python train.py --num_hidden_layers=10 --hidden_size=192 --num_attention_heads=3 --num_key_value_heads=3 --head_dim=64 --intermediate_size=576 --vocab_size=6955 --hidden_act="squared_relu" --norm="rmsnorm" --norm_place="pre" --norm_eps=1e-06 --positions="rope" --rope_theta=1000000.0 --rope_fraction=1.0 --qk_norm=true --attn_scale=0.125 --bias="qkv" --tie_word_embeddings=false --parallel_block=false --init="trunc" --init_std_qkv=0.0331 --init_std_o=0.0 --init_std_up=0.0331 --init_std_down=0.0 --optimizer="soap_variant" --learning_rate=0.00872 --lr_mult_qkv=0.7 --lr_mult_o=1.65 --beta1=0.95 --beta2=0.95 --lr_head=0.00792 --max_grad_norm=1.0 --warmup_steps=32 --schedule="wsd" --decay_fraction=0.53 --decay_shape="linear" --final_lr_fraction=0.0 --batch_tokens=[65536, 131072, 262144] --max_seq_len=512 --doc_mask=true --train_tokens=392900000 --max_steps=2796 --dataset="wikipedia_en"
Each number is 128 + 32 x the weight over its row's rms, rounded and kept within 0 to 255. Layers, rows and columns count from 0. Numbers have three digits each. The size before them is the row's rms in percent of the matrix's.

# v: layer 2 attention value, 192x192, rms 0.154, rows 100-127, columns 96-191
# o: layer 2 attention output (transposed), 192x192, rms 0.325, rows 100-127, columns 96-191
# q: layer 2 attention query, 192x192, rms 0.184, rows 128-168, columns 96-191
# k: layer 2 attention key, 192x192, rms 0.182, rows 128-168, columns 96-191
v100 104:154128165120138104089113106130121162106131165154135178150112162122122165146160114093152090209126109139122115105087087133103162134088112133122163123152158111188134084079113101131140103157128170123102088168217135212171117100131139161159146110133169169127140129182155161178097121141167153131
o100 099:126079075128073138136127097151116165132154135068110115132136168138127065096125112117113125133108133113153139059155104119109161115130111125181080085125119159129124136177149095176060181107080105137141192120093168162183114126138104121065119108163083127068209134061096120110131077078092105148
v101 096:077152093138126211135102132057113097107089093164135154149120181128140151148143081138116158124153147120128119173176114114161153121170176133183126144133125130087093109106148151080089153131202134144143127111126170053097121130119141132099076128105124133152106144134200108184102157071155105115
o101 099:096101190163130143105121161126112116138115132110141109170066150178197183120097145112174039105131141117118133124114160122096131153155122116120097157181100105136141122117105138178162119141149159161140139120088137097073175114173127072130163161152100107112072157152117132086103178118064138109
v102 098:070204095122107107129140162153178173141139093151157133122129156075136160149095092136126128135025153126153087163112115134122162151117120076137136124112090101127090088185137121120170117182155177128140094071130115112134130136166178103152144085092129098088098140124185131087148092127133150139
o102 088:135130102156110117096110090086052127133123145113115099131148138154141206130146114210170111134178130128099101123138141196182111150125098139149129097134141125104145119088133207093090101108135154116079176170109140135123088118100059093102158150085089170093186125149045113142060227117100084186
v103 102:161154142155140134116120164127118113124159125092188184140106112171182228141122145114136108113147105109149077165139147134144154127102103123167148144076134123138135132104180099145100117120088169083122178216156104116109124143171129158130112168123141113160129109144155079132095121186134110198
o103 096:128169138105088110169082155127120178144100114099133161102131079086120135117115177110149127157107131167103116119104097082201112166133106129120150099097119091113125112091120212116100105094132132121139113087111156054124102168081108118148114139121144157089174211138108140110099147055094115150
v104 102:109096159155159186168115091053076094124121146135225095141131060159096145094146117099127124116160143140139173131111141087129171169142101107142164040123103157108159118099094170142095143121149075149091104092158100094131176149115148146107129157085108178092107148126121130090068117085131181174
o104 095:146166111067128144104144091132154125107167112093103140122096133155117094090149129120140108154152135130164118127106119098125082081154119136114085176095159094093091163127161066176186120139172081086063117153125155110125178154064165090103145155128094126123153137120112151112138127143098115085
v105 097:133109124105101069103106119091151092120077180121195093129089195131102160103193158177152147189110158073144123199194113082044091026130108144111124088202071127147111110071182105136126131099077099143163168101127174167108127106164100114137167134140078177108136109089113134138191124110135166122
o105 092:126166102155099175140158103106142163100156118155071153102127147171078085105146082149106106147223140131133151071094114120128098148113156201135122090134087133092187058124139138067099118043120160108137160179153118149114120148187097070145151125121166108116096061182107121134040135106146128132
v106 098:089078169131103112145173105117094099114143187143058135113164121101152113150161134130114076085134173179110098134122149094088133111188065113110111128123164157099094101152163106108149100146171185085084088108175133101181156032167130138154140113087087119155165122129131140125126124155180120102
o106 093:194172146080152127123155103175142195129107175153108136115106125158133125087109095112089143161137104061129115082146106127163105079147189060108145131107111126200132137115169154112131113136118129119096099129062156117101109081155125105106165187144168118071069143100100114132115135152140089101
v107 111:131161131118139190123170123129142151111130164228086175174122139099128058084130083120091135145155121184099127208142083177180157084148096107050158113118159086105144060116112094143139109144145124103150170129119077086039165171108154077090154207135153081114160097162151120125091150120095179113
o107 102:117129150152099076090157126220103100128167138141147159128191117078160153160140195166173129129127152130163076111114163177136097097104106175134129097132122168156130138107151108150145167153131174128129128113132120133162094186119110153182183102182073123108166110100114079137163145160109159186
v108 098:127097103095144178121118168111091127122192111117146098152125131100160158112152143139098154130124163145067102131128144088146108121105144123100079141114182178137188111086137100132170077151167115155137138129127152098082081184109110157072084095084095117097081146101125090092111119110130065105
o108 095:117124124162135091091130118159096149086155151100117068099158165150108133139084193140116154092164095108213130177120169123109116138121153106124128110167133132109064127128110148136127156127097132145092143171157118149175137082172084135146148159159073127167120169170088139130099127130092142144
v109 093:116111125132111084172161128147165099132185171100109098164069159099024098104149126088153105130156155131189135100094107165096156179101127058127154122111106101056115085149130065152184115111157169125139144104093098121148100095127119112130132138119154151122177105111099082126159169198108131178
o109 090:118173101186162089159118140120146130129120079072154149110104116134167105108094057204109175080096152133094117145069136098205143100158154170140127066058122066123194132178180123077136124128098127131097139084093138104167060127111178179094136167078126114149124157171103142126108084178102137164
v110 103:162107139154100112109123109085100140092129122185089188136101095157151077212094117098157125129147147133107141161137153136146159105153095112145107138116129106069096198156124183126090081148070153160095129090177148091119158115113145086079145162131162096115102101096176061101117113097086045114
o110 099:144157116110119165148113094073113133157126130141121097086177167206118125179145146141130139145201102079109101148139171105163112106132126121087105126161208202158078150129165113120153155131071114162091107176149190140070164124116089146126139104138071117130131195089128101136204129143144118160
v111 090:150145103103137156153134082168109109089059125147149167177129130165164126155079133126094146112056111127061061109184125104103150123073109145126168080110152132120139154116222133104158084141095113130110103133178114129131146083117157096085093114101099176107132025109098150088149164057079123187
o111 092:130155169189143056145103073120064121205122127194128151125131118138071121149171137135132110129136061161131095126103136107149181138095157105061184160148166151127114117112098114152112128126125100174154081184174141140132104117162128169204157214113129109101099106128130110164120149112159144116
v112 098:104115110145129132109088128134135142069123162120133160152083130117206167106115118129128155129126171069163167159127071147148114154145156127205156171104124165108104137175110120129178119155109089119186103162178139151075106113094081130128123129102104137142186131099127116133179201111164079101
o112 093:161100177122119132185076125109136115169105106098118147109104162128078051133158091136073099094093106166114128108161163102111038130137183117094091074108116134107121131137151086157195124112112144171129154146047084183111153163173143135081138127127141113132120134154108128155122158108171081145
v113 104:141140115138209087095105141094140137122133172083140127087095165140154168132100148091136094131052111090106115123119142161151138153114154122104138162034080129138071111134086137172164069104118133130141179155054114129072155147047113087102126122150131089099081175173136120116145174153189125089
o113 097:103109089131090175138122148080146116181139065129160082088169106109091141101144121127138118112015142105132106148157063187059082123144138087133214144125162166068112087110153174096110109155147124106121083151126116105136124123156184110136108094127117116147089159101107157085210112146130139179
v114 099:053076097106085151097119168147127075163167163139113153137180143181203105119175127112156141138116106075145126081111160164110101065115114081145090174129100089072149114169155135136151096168126144134208162155204148110083121115141120131163145099146121113176081091072107121158101110143158155172
o114 094:039129112112144167154079103169159169079069102128145088112091112109055164052101094085074111089110142108085130132090149091195070155126133133115163143109109150104140134124145134129132097139104166155141177102123153114128084173096149105151079097132135138159163074138122109190130128148137079092
v115 110:135121168184132178101132157125099135136119116154096146151160118103106112125091114122087152180123101128113122135117142145115156107114110085156099065076146062187151099121053107135135148125105107062167097098082146140140189079071114095127191129124148109148144153093158084149106107133137104070
o115 102:120102137134089077153219125088156165174134136176117098134162098109167158103178103132095145121155130097167076122150211133117135137125136101114159147168102127120097141115143139168030085098143162162162112092186075136176156165148114153189161123105078153137144093103086146108170181187139200173
v116 100:086136112124065151109155179127136139099148172149170168077201136104060063185158117121155181106152156101092101113079175119082109116084125111145150185121087121113144179176166084118179127169119138147115068139171120176175153123161181140097166128094150086134127096113079089071222173079149116128
o116 095:111159173111170121135131052116109070144124102146112124127138128191164136128095107104119124097140147122165143154105115085145131070116171148088068066133189122197141116135123169127072137141145073089150097150221130146123048100115157089147068173137065122123110153142099118123113163142112124114
v117 093:158115094093117117122145139094155160145149199161151148092123134136111063164162106133113156093102192132122146105150167166089174149122116105149142098102220122106108130118142086149173154143153097134114119102149134207120074117162155160089122134156108168136140141127091124119102140113135206188
o117 093:071109115195154109113114140168151166119114067164120164179137116148156143127093145055108103119166126128120130105115070155128158178136152122107145169132113205120185116148112115127118129084042113138100113174094134136061133096093151090119092108099147106124118168133092097129125107145134140108
v118 101:129143125130183055163125143099143116104064125134147130107109148084110085040180149094118158143094046087113131112130143165138124164138160099134216128145167180075102106122092097173174125114131076147129128171076109137111120122108153103091107126117102126133175142186090116104111207115163148132
o118 095:125074088178158157096083106142191068126168134152178143152173126131111150110100074114123074158069118094130091143185075140159149100095117193120113126114084070176145071087168109102106099128136145105186126120125113157107099119081102150170095104112182155121082124130136175166144144126109174191
v119 096:134115144115123086024094111131084095114092147143104101170108138112161164081170140139145085096164166153115119117078096114140193054137146139080180130168126112183106191186142073144109171129170118122185136156162133154118094115143167154126120158128101140136116081171075094106153096156138150114
o119 094:185162140112060134115202155170131170102193190118110132151065202153080138136079168083169179186097137114152121100141106093125151151119147142150133127156119146115143086079168126175108131126097152154132140138144097086091076152107157160128135133139139130115139126172114138106153177089073137121
v120 086:154090093165124120187096121146129082117113142066113098128147099170206129167143178125131196142186171119107150135186190130114076146115129133117062104124128168163134112097158124144102142107115173134107154117117168057109158162120151096156121185140139145055116113134151160123111139117082118098
o120 088:115168156136180121089115108107087126173094100131117212161138153113091148121147148135109109123136099103072115156094140099067129188111102115114145128082159065141138133082126162130159093145089113120117128121110060127154178084157117151167153120121199152118143097030133132086163116144168182139
v121 111:111136174112186060131106107159127133184100155112090132112105153086087244121155182148130147141155079141149120133130059138088083104128117099121118122143167150072066152087083098134148144136082136127090161140148154144064071135108094142125149093128136122149115112115141144148164179191142132078
o121 101:175161128146128152127135160082112188127116125139120129164131120182089088175139170157091144128119118126140126131109122134117124131164091195139068045119096119157135124163078168113166087100170171134137116134083136124154174170165129115170149107101119115155182097111174093147122101139104098164
v122 111:064113118119117161122152111140140115154146125115122119138131145185154090188104043144145124129128058156097133089198091103161148148124088110152097114128111067088126144144084132095120081089154152116179159109140120150127119123108133114136160126089152089086147153125053118131098103091189121176
o122 103:064175171167132122139124123142168098162123129153111147097141107059142128065110146135135151167114114065161175081101110156158154086095159104154141141192172112161153083114144155154141187129211119173116133115070106148112118127070113127130155142120094148130148139170194111145161152163140135078
v123 099:138145125125122135082134094142095127125122107089105161106146104090119089123148143137109155119166082070178120170182135158090135124120115109139133124096103074172174103085127136092102074072104117088122162177161114136150100085124118086077071076155154114110150146138134133082101128126092168141
o123 096:166166171142141109161112101142145123168119106143184207178146092111186127038101137102137127133079113147135146165104167109148091139151139133140079120168146206132079079169063123122094113160109167105135146105093128035136160155133125092163116146109125101128156132104201136113081114165104062094
v124 106:056149094108122100112128089103068151134130069137115121160123116139104097151131102139135153039117195126131164126095151113102157106132154086155117163095059087183132148131169147128093119168156027140152068170115109095149122078118175162131164113135106119097073154130115122128101097112090133131
o124 100:147114124071138150188111126127206060133136138110172153142086124121110096115089152104125136118120090103126133122122101129131109159166146168155161172146142153115147064109116157145113048110180092181077163163139089072091127128160159122182114154064120136155127119081104057167126149100090130153
v125 108:119131145141117128143194144135159082091140159159152117153162061199165109168086091125141104157122147100098104141084159142175101091137142093150138129117095115185169175144151140104138160107143161130145120102125155175122179149126196114122175091121119090140144088125183118179089145082136165168
o125 111:107137183136172106131141070133138094138115083145095180107137156082111108029138086164133114133148102174180170161116110142144156157060119086134126082102126084121201142138124106130107089067112148088090175144117122024160062117103117143145169149148109136119100180101075123145141155132130102102
v126 095:134094141150115145076145078106148097146100153162076118101108077113091150137104143125091142144145092127085105146111147157169151090140120090101153068109070109141181103086111153136150117158151200150156161133104109119124122172115072110144106139151111080097145116093140117134118069128105137131
o126 088:148082101158116167166184185205145115114126081152149102084136156150104120150063186155102124063153052141168157144135088188160168077088134123096138118170123121108083134144097107174072171158190125092131060131141153056151133095152138123156161157102148061129124082131174131102106094155152146133
v127 085:132079132101167132144151126125132081197093133141143134112117129108121187116107094123140162161132147096114114116061070092070133153130140045108155140160176124176153134136104124133148135085100111149176088162115122158100103160145157109074110128145136085082089146075121165055092146227122117130
o127 086:109149092139128113069141141192170155160121146179114086174151099190111129145145152082132092100139151190149183159170146139125134102050119117125098112083120180140153131134101111148176128127190168091117147110163082072187105129149156106148160166097135089118130118148095172118108133045053116091
q128 090:131132124154140111150128103061112163107182152105135067135115100172197113137144143091142142101086171139129133161139179199072082117105142125169098106118176162110102114140074157123158114148171116117147089128154130106111077107119138138107156154089160163139120143137098138112118089134124143142
k128 084:143099104121127115103177113124138116145132119187118104098109147067111150163177134144089131166168147118077115077057069117123144166153144076163113091133158212078101142149161150119141146103094161113101148177093131177079138099151114159133155095139123091181144163114125164048169104101126054145
q129 092:127125084181171167066204171142106112154118131069174130093125139160127095094117149124168116171140078194118125112090097140165146160094117137177154168124154106150120126096091121143143065115108146140149163116143144114091122138103154107183145124135060122169077105151118045091108109180124127085
k129 083:146193150125108095155128124196155181095152162142117138124126130045123174166113074157141076120102133094191151183130105140139183162110170159093119097194066167069139109122114126130096119075171164171136085119076135121138107149132056114126135119117195114122169141135126165108171138128139100141
q130 087:129111141107111115086128108122144132096148091116104175150160123147089154117100124125109094090151062146119158093164108089144138111139168099142149065107163046154093091141153094197091169148084062101102159149112137195163139116172100139151155165115100070069134160147134119112113146134157086156
k130 074:059107122185128105139207148122091092132102136134157158144111183135068061108123131162107154126117126121053141081104175147120191134134135060122132116119085123142182129140126105109177118163121121135117154102197135151099110073131143067058050096203087156132146155101194089184103165111162172124
q131 086:052138098143121129171086102053105082116099127164050128171132144176151079181178121097109137099116204109137113146193136086089085118153129103158127135123141163155170122118122130129127176179143101131155117210122154116107196136156115114126122109092146143105190128116127141114193090113127137159
k131 080:151136137127078129078148104121147121149114111128153152098191083139119142109134148143179098149221076167067164129116113121103137096133052153119135143103166187070108079207179122128136128100153112137143094103142074079152130083118181142097125124144115163182086069108110155154095134180125138145
q132 079:116175121099114147172129125137147119080132087091078127085137107156106164082090169130150116088103093144165164147122117166105068171114214162129082126120168068112079171129162125113132108081136168138118114104136141142134173138113135141107152145159171153104121134158120107138081115141106139149
k132 082:102169101152141118099124147070083166135168174134123083160110117106147124084109096077105158110107084107057143205099157071121118113076120134162169125139122128106157119139108172145084133128100151145110119140129152110162101122138167111116142150092162117114213082131149135126172119147135115128
q133 094:080149148118171166170128184185048141157115133112143076081110113110152168176133112181101078137150086093123115150037098099168130170116163131110139177121133089121174101165140110092096123155129062117158160178090080176089176125138101097154133102145113154119149140112113136113141115111098097071
k133 090:079114161094111145109139112140126113111145172063128107123145125198035146099103152075127137057120145168153137136158157135093130084149142119100073132082116102111101138124163109139178075108141146117120154109161140110166166164109091114053132143145146120119138123117137119150067146079100164116
q134 083:149081152143117100154139058129134150074101116097163134095117189139154176136197184119171152126127169111112134144148151145102082100166122127126092149163123220149198105162068160141162110141160186152114115066145156090135120147094178130170155175124108130156131062113126192081139104118139123128
k134 080:125131065099105131113060148107164130185150133133117138175131139117141186160158127130107092123129092091170117138160135105115096136141187131122120167148128114128073179151101126106133161094071113108166100077110153143160100074179134125116142121116143091141126158104178115148156125164157109147
q135 087:176145128125129188150120179098096162107149129119135134124148095171129165132083177140140117153120120117141211098142079136154094171129158153189104111140134094107078104153098136102151120175095171186140112093104103079108082159122137114118181158096168177074104072122143137117057084116089147158
k135 085:167138136139129158116167124164133110181115096103172099072093187143139113160143128088089113094170136077107079155142147095187108140120152156064103120179119150124132109147117169128076126060181136147154159105145079167199184082080092081113060113137072091110133164171112152079155145113119113040
q136 096:154136168133153085097214137150122099156091136096147171071102174089098166170131117171122143181157115140102153187101145094127098151061136093138106136184115118103144165127152203189127157089116170120128129084125136109110129138167144145148110129168163082191118108138196158119075130142141126160
k136 091:151167077134163163168181117167138111182114072102144116175118072137134135101135143147098122129081104122119144071121067141182117128117096118091147101150179186165094069121109036105111111202119130110100170134137070142092109138028170157128085147154092149125125124095149108136113148163114129126
q137 084:137116161159128116130117106118170086151124164142188139100123166131137165099136146096129124110165110158109121083145164145059146064183088137178134083083085145089167136116121145188085172144103185147125137190188139068110120108208126152140109107105171162115081195184077050185138118097105069128
k137 088:170159119124168117095108148119107153084168125146086119125144123069135124185136126221089170127133090085180135150118059138099113182116140089082138128139129171112093142148143157049136118094136077174146111086107136161113169112148077133138147148140122127135135127118174168072189112168155139124
q138 075:108110156117077134090125108170103125101101129134128119116124100045091150152137138129169135114122042223019149187079142071131125147106144183091094097143118096078126191118088148106147108110068181135183153104130120185169146079184117152107134142112164183100050145150172116133066127132136104154
k138 094:157156190135120136103175173171107101102147158121105173155163091131073081078061156127141088179146098076168144123096134075117135168136077123118077087183153125109137156118099104120068139158143134149099122120172137156133186181158142082139079134129143164113095134157142177205102046102135163134
q139 096:142071165144134156178106158167167131142122113094091172122087093089112161117187110146113125145174129100136113106120136136124137135149215058094125129077065108179170114084160136141149158107072156153124120135169092141159088099134131150117207154148181107071124196119125075170141157127137069179
k139 084:150133183156117118093146071136095125182061128096124073123120152095062085152110121120139134142156105103099156170074104167103117085086138205084134124142194168163098136180149207133097131122131129131136153114070113110110116151109140138123133114134116124129116145168148150132136151134170080108
q140 090:176137096136211087146113114126128133178087053135152101187154157136077115158152099118082093170125163086111029099154125164105134134067115145166186088130122063129164065093177155102153129101119116141106152145100107153108140159124128137118081112079115121100145127115132079135148147106149192113
k140 092:146078190143093118085167168122111142132151128083149152146121052148153085082149148139157122128143073132109126106086147157139105205101117046088137158179103122177112142152202089147132123094089097104156125154143091079133124148128147135200094127159109117110118139139089111130086139140152141168
q141 092:136139107164155128155142114105071067174168103130125129089129124117102160141129093092174142113091139109132141155176075110132172110162110147176205132073158086146178166129083163175087143143148100078166111162120130103149156088124086130153151115094070080132150131113082140130205117180135124116
k141 094:185094099099057121084096137146161130168114126165136127138141101097114133136103150151148078163129184124062148084181129155148064167084146098093068087129138156077118103138170114099091173139084162078111153146090135151098117122092150159212190160097093088132114154141126236158117079139106086141
q142 082:125159136178187185162113178139133147105147113141099087153104074131120204049138145118113202149089109125160229162084081144143140146117120100165150080154124153062132144164094145152139101168127111168139087139124136099117123111160146128152146163170130128128129149157091167131054067101109120155
k142 091:121139072127118141129142107084096159120106110136060144133152131092107141146117127151135131197155117114203126095138097099121069133108122101138130103137129129172125166061181171178086143069113078161073106151126124170129155147098158102128089143142098188183124073098184129167172129134048157087
q143 089:100154143145155144141170113117152133176079119093167125127149088129184065139104162096121119117137168137118130095125135147106110119104162116123117146103157128094084109162096165122136122163132108094141210108162118087083060161151110142153152144117143154115180141134090066144126115100156146138
k143 088:136163132153127113129092204124110192191180188171097161179168137168101187124135155154076179104111111111180136128104086106071089110155150157136130170112087110126188102123118134111177129119149163162113125103153128124116118124133125127093112163152128108101143170151114080048111136093199123150
q144 086:087114148173130163168173083082139130118141127078133164130069089133131170140084174085158097167099101096140116152132119146140102095154197152133148110080101142114128127066160119156090147157112147098156126106106099175143139091128113130109140158126128089158110122155131061150066081087123099166
k144 089:177063076136101120075123107137096133121122103162099125179097097139149203127120153153122148081094165113111151164141062143138130135160159090101133109072131095145133138122113143142176087124128119122124122135100136127139132129123154120214176079115098113097156107111147112159154172143142116120
q145 072:122167075143125089088114104124140134157199178134162244150146147096086094120118106117167123115148094163160108107161166178160130095177083169128164126145064126128169084115110100121167149112121131119101160100144155085081159175137142153152142206101100139194150129080186168130203112155187166116
k145 087:129089078136095122104137188149124123147057106151137090117069095112094086167132165157106140113130132093087114068143095083121043025208124167109138194109116137106161120117186166105123123180128119156174149117099109131166130140128113144070147137126172094134118139104113077110128157123084061148
q146 094:183132208152109131131118155164100119098140116148104137093116092096151143111119165129121186145106108153102168131109147097143078145141152118183125125163098153103155182152070124143141146130080111109106107090170123098093170083179168177087114110193130133130077163135163143159091063147067140185
k146 104:134188142122171166165170178076144173095136145112085165117128103115092148151083139109115166139101110207127105142154123100153169122106066006080126150098077150092155152118134121121130176133114145113121170129078123077142125121102106204111137126073123074159142134155125136124123067120116162113
q147 083:052141127177149143119062144162132108152176074136130154108134109182128120116170130128164133140127093124115160161123146080107112098113158200169113104154163138107156143092068185089130101119170132123124136176174131134132129179075160112161118089151084164145090080076182085184116108110092052131
k147 086:142128110175182104115097107191142156102170140109195087124105174125046100098109144104136098075109174145125080142133131148156176179132161198187175107093158146120175141141148145171065104112112104184171161064113100094122140089136142093151077135075087126096124097101128108160120177112182121133
q148 087:123128108127150090104099059134167131132141146077171113125147152106061114177142123120101167131157162131169117147141137117102088119159141158149161141076183171074188073117115107108089102101119124156109091052167126098113098109176129186105134100175123194185172082103165142147146125125184081089
k148 084:112167143164094127130157145115152158198151085142101115110146121187097135160114174132062164108111119162157109062129152161123115081116168121141125145152141089077202086086038150072173156092116121163134175171096154091137137181098124153135147157083097157111147098096108111171150127122104095120
q149 102:165117112136144139183147133149087145114135187147134104135156144072110119086136134093082089146165110126119108072137136135107157153139083119191152125121130110184111140106139102172105185188152061133170132136136123113145082107133109116228150094136119101100134072111088149078135171124178174087
k149 088:114183159174125099121105109125135177078160123147187098119119134140109125194152136154191125109147123129168155181146110112180158118135172119194125166143156136122135114188061034160129106106158112163099098095113150087093095126150168192103134071137074150176125098095111141127151140130098179126
q150 092:066211122119177096148166119128129133154127071139153121116109124180144072136108118076155149149091202184129127176157186147167158124086098079143137110111103083131118121149187163111135122111116128091056125162133126116168131121038113165082098194066136154121163178156126152136150108156108157114
k150 094:143107164144127126138173110098131074119165128130129130057058117134116117071106142192078140169142079121135119138146181084154080181116165116093085148144124108143114179111157128135083145183083125152090075161132118157159111128090161080111135133129170137089111139126168063199047105104171092120
q151 077:170101179113208099175095039122104110084128123117216114160151110121143170164099107124077096124123153115142160152126111175103151153102114167034151115090168143127113126151107089088110104120177134117151152122189096121098117141145088142124122075157118167139172120078135174108085093131134164102
k151 098:086111118118159122115106132202114075118118079138166144140179089097154149115097067111108104126151141124163120128157079122156115184105196085128166183160115143103091090111165089095173097129110132109074079111102077151060114152139106128140069146127091147133114130156103125129130114103124137078
q152 097:100139143052129091146126068126116133173135124074151211119139172093107092128123120145091162134138176145061202139151166123098123053145144130144161079088145107120074161115162125212135090108174104139096162082124153129126116115116161155103134119193161134071150131114095101139135129161200084139
k152 110:214153114117133092080137129160123129113155112129118088183135135079129090088162104128098125174142159069137140164143142128156187072145164186162162099133178151151139103128096108142133122127152087109122106153124136154078149130158155178092195142127090128111167161161084064128159113195135106136
q153 092:165193122146101112138089148104073139083113143163105081124181165163130103097035109087145161166147195147121153164140119180159181142142182192152123131153058099136106152106216090165141188134148167113151113172174112154084147134188113098148126153176091114136126145062151179120202133145158107127
k153 102:158189102087119051128108100161162136139087152104135174126122201120194148146068113102082139137138142147094130123096200155125072097118139154055130134102148116129125170094144111157145108146139162155125130109101110140177148144164163153073098123080139103112144155058044121138155148099152091084
q154 089:134109114108124153126113121138149097149173119107114092156132120076147119102060119117070131130133057122065149137118132145081137111105104087196141203135081133091103104167141138103175107137109114115086123119135185121079146110140106169066123173068155099147158097110092102046091080118133078101
k154 100:160104094102174134112124147142144101115130151077166144105136123125065115160160141124081098141188088185136085108134159169082103016127127145152169181114111198136096091130121094119113102086138104190089169161082175121118123146171116153138122120122105111191133149079133157124087157095188096125
q155 100:144092164132106151085130181142107172188144112121130121118126104112104092116115113095173127100070109079114079133093145105131120159176141102110136073158124111107134138144113094093126106127078111122161134146119099116082143086090166128099090102153127162095160102090024186146158151121101156118
k155 112:120117086135102181075156144152089143160114185053108121141187161144099147107146146119194178155074113182112092119117162108101178091109167096158141145154132133137120103138114121151103109131120151111172087089126172111101123080109163160112057125110152114131167100112072185152122167137067065100
q156 124:183134156129129154109149139174108162049124069144076147126101125124160147165121100107158153174138170106130115108153094140173154128076150110164126143138142160134117120136067137165147075131188077145148087131132165124118151119140226101097152130153099166111211166129115155108058100121136134101
k156 104:160114154157120125143120205133138098168229103199187163078068130109142059131169094169160094081038179125102085097166126179169123093133145162131129108146149125147115116082130107088103130095132113092146143134133142112136121131156127068102132142193126159115150122104147092123100126166138150131
q157 132:135187130082145108120171088129077099135124110146144096190152150161151134135163141091134194167136104130138140127147084131129121141131170123150127147154124095085145181104093124169097096105170148125057146129175173081134132178173176084137121095103081136168123125097080121119156145147143109156
k157 110:163168068082116099078189137124108099087115146200175092198056154171144138158143116102143150138129158133148165136121098109117160131146151128166141114122124173140137139120142153094101074166125089085096125098195097129115154111183177109131064191140105127149144117094094087074165150115127089140
q158 092:143135096213160114045103131102122122153081090092144133138105146157148132152185157121122103156126160159151125112114144134135105127117121087159092126163106147161090074117147146063101089139138054162069157156105063102208151147095097173157127160092163188168131070093130090116128107127107131163
k158 107:122139121161175092134140093107174136107083107151105210066160160150115169168112169080064136131140060172172125094092159089130044160093120064144105118116143104096125162122129162131082109154144130097089146133155089138130151099123109119165127111156109175148103124150191150143101200138117144135
q159 093:073117153169158132068114101148120131114112141128074170104140104140101125127113119122081116128169096161072119133164114144149118179133105172102143166086108073140140111102148115176197117125126102163101119154116232098165104084102105119110113132154142136157161056126153119109156132138173096238
k159 120:154137167193179100052090092088158157092140142102119106099162085124107132158187139135089156127139118140094102078134191175176098104208062153116137107110104163110058189133127174111144158147110097150158137174069119152163178075120106122165159148131160145161128088150101147161120152162122093156
q160 099:147162097095130122153177090080196152127166212148124095125114133074118068172061114110191093188083100137109104101154090109136155112150085072096120026143116135152126174103198099142135139157129168077133199116115111128127126146148132108176121080160100072096089118106085091069137116128122146094
k160 140:103145165208145144109128148168146111104044144126160111189120121138171124081152107103161141142159099129074118098140160087176161173119090150143152134161120088117107125138110105196112069114137130134076126093104146169080104103109140118173090137151150051126165163117062129186127118124142070088
q161 101:119114091134097123192117119131133098158099046164108124075108089161164132133144108140133131141146146211164119113086097151100121134168077109104166124122151207146145135144098117155100136112110108082140118100115140158079134102135135173098133096139151092136067118091119184154161106120116117124
k161 119:137159081138119148144132124143047114168114120092143151121084139158089129097130113145095129157067094148144131185120148119148200070102067124096112187112112144125137147136144057144133119081107144081125140103119079135186116158075129169076154118117124132090106086080136118129142130124100132196
q162 092:098115109125104136090107142156137121059132169092074122096119148138106119081107112113150103140114136143114154144101111117135157087169161066106136133120161168174111115148140118125191124120121133139067117061100097100126181132088128110152155115097066115172170141126088181083111117074128171100
k162 115:109114098142158156053105145181122159151129149142160160151109143106037106081045092129140113134099198076114160084064144163094113128106118064099087114138132127115106120112130183124084134185143136101191141085132088086089168115126105149102145157131141128115145162159109136134128142142144157097
q163 098:179083163153109096175137100237120153173129126131156124122143128082131179189130146128140104099180170172080141140128157119129083173091085170106120084154117114172197169103086128156174114107125079109128105092157101087089137101105129031123159153177098135160125174150139104100090129115124129154
k163 122:161120120074043113121148155166094104195141093132118118149171132086132150087161139124153077169113129129136111085186131105137155124143163149092091045145135105160128080107096066177129153146178123119160133132116145131127106108098033151165155160139119120126146131167165096108113108117117134087
q164 105:125201147106156108127119156160110119139119211138105141102074129114142174145147096142141145180158165163098096127128152106098107162111173211116141109163199131169094150093186137104109106176145049133171118117145180083141195107125177143081141107156160083131126154062133136124122086129112125082
k164 124:160187129148141123226127133110141116128195145146082141108195161148115079063173117123168220126134103174132167086171102103098128163142128148153098123176219147135120104097116125187168098096137079187119155151161170162173139170108109076128114089138105141123100157140194216159069163129135123154
q165 109:122158161123086150154165157163088124135069123121163108139147140110136116109072122166122117131127087098176128166113072102104090129102067176204134148143138171074053137173088085142079149091137118197129143134135098111122169146149047105132136095138135105073168104072131108132035078154125063081
k165 132:148080124110090096114149121129130147124138169088088120094180146140106112122082108138164099106138176088178143180121165124040096108137114129150144079161167192152118140160145147143095175154112172178116074145169042087192143221118125128150165169141101158075096118142165141104104098089120136133
q166 187:125129153194159164149146134103168135195161133169081117081099087123102137133139106165115096083147119159070078139097145121123088117159112117101120064116128153178106129175169053072118146083109164063128130099106126129078124101130125116075157097158145109185093112166163141120141128108143167160
k166 101:133079156094126106131166106139115049114143133111155117139114115135164102069155086095102147114123172067130119122158054155128146128141136132168143159123156175154136130156142183115116160172159133096128084199156079143135106156172125113156115181090119106092098177112144154051099190122127108126
q167 099:120096098102117149082154094048159129163051129086092180123156164109117149081130143107157105062145130080152098079103107128139075069149197113124182119109140172130097147076109125109102197114120158092118137107147104083100166102099082073164153153092124143144107147080152120108176203147154151130
k167 115:127086120106112131160116093118243206133118102141144145121121213128151135099156118121129126103114116073088062108126138097081112124099207156137128141086075151110095082169127136143166153099133126088099140103100126080094129110100191142160151103178096132113161079092140105122128129137112106115
q168 100:087172125105150119154184133102162059185132152142132062170081106150109152134140135172114112203160131173105156150118076142132187079133167181130082131092142136121131075101177135108211140154104135106176151109127104110131134083084124075132121149132116136118080081081100185115140101144142164134
k168 133:168148169159109119215163103070135022124077181071093120122168149150131132165113092148161083125130158119070161081083072153175126076162098173129134170117173177147154126078135206117149118092180162136095146121145111149122154149145107025141091126179109095137132112130139172091076171113099140152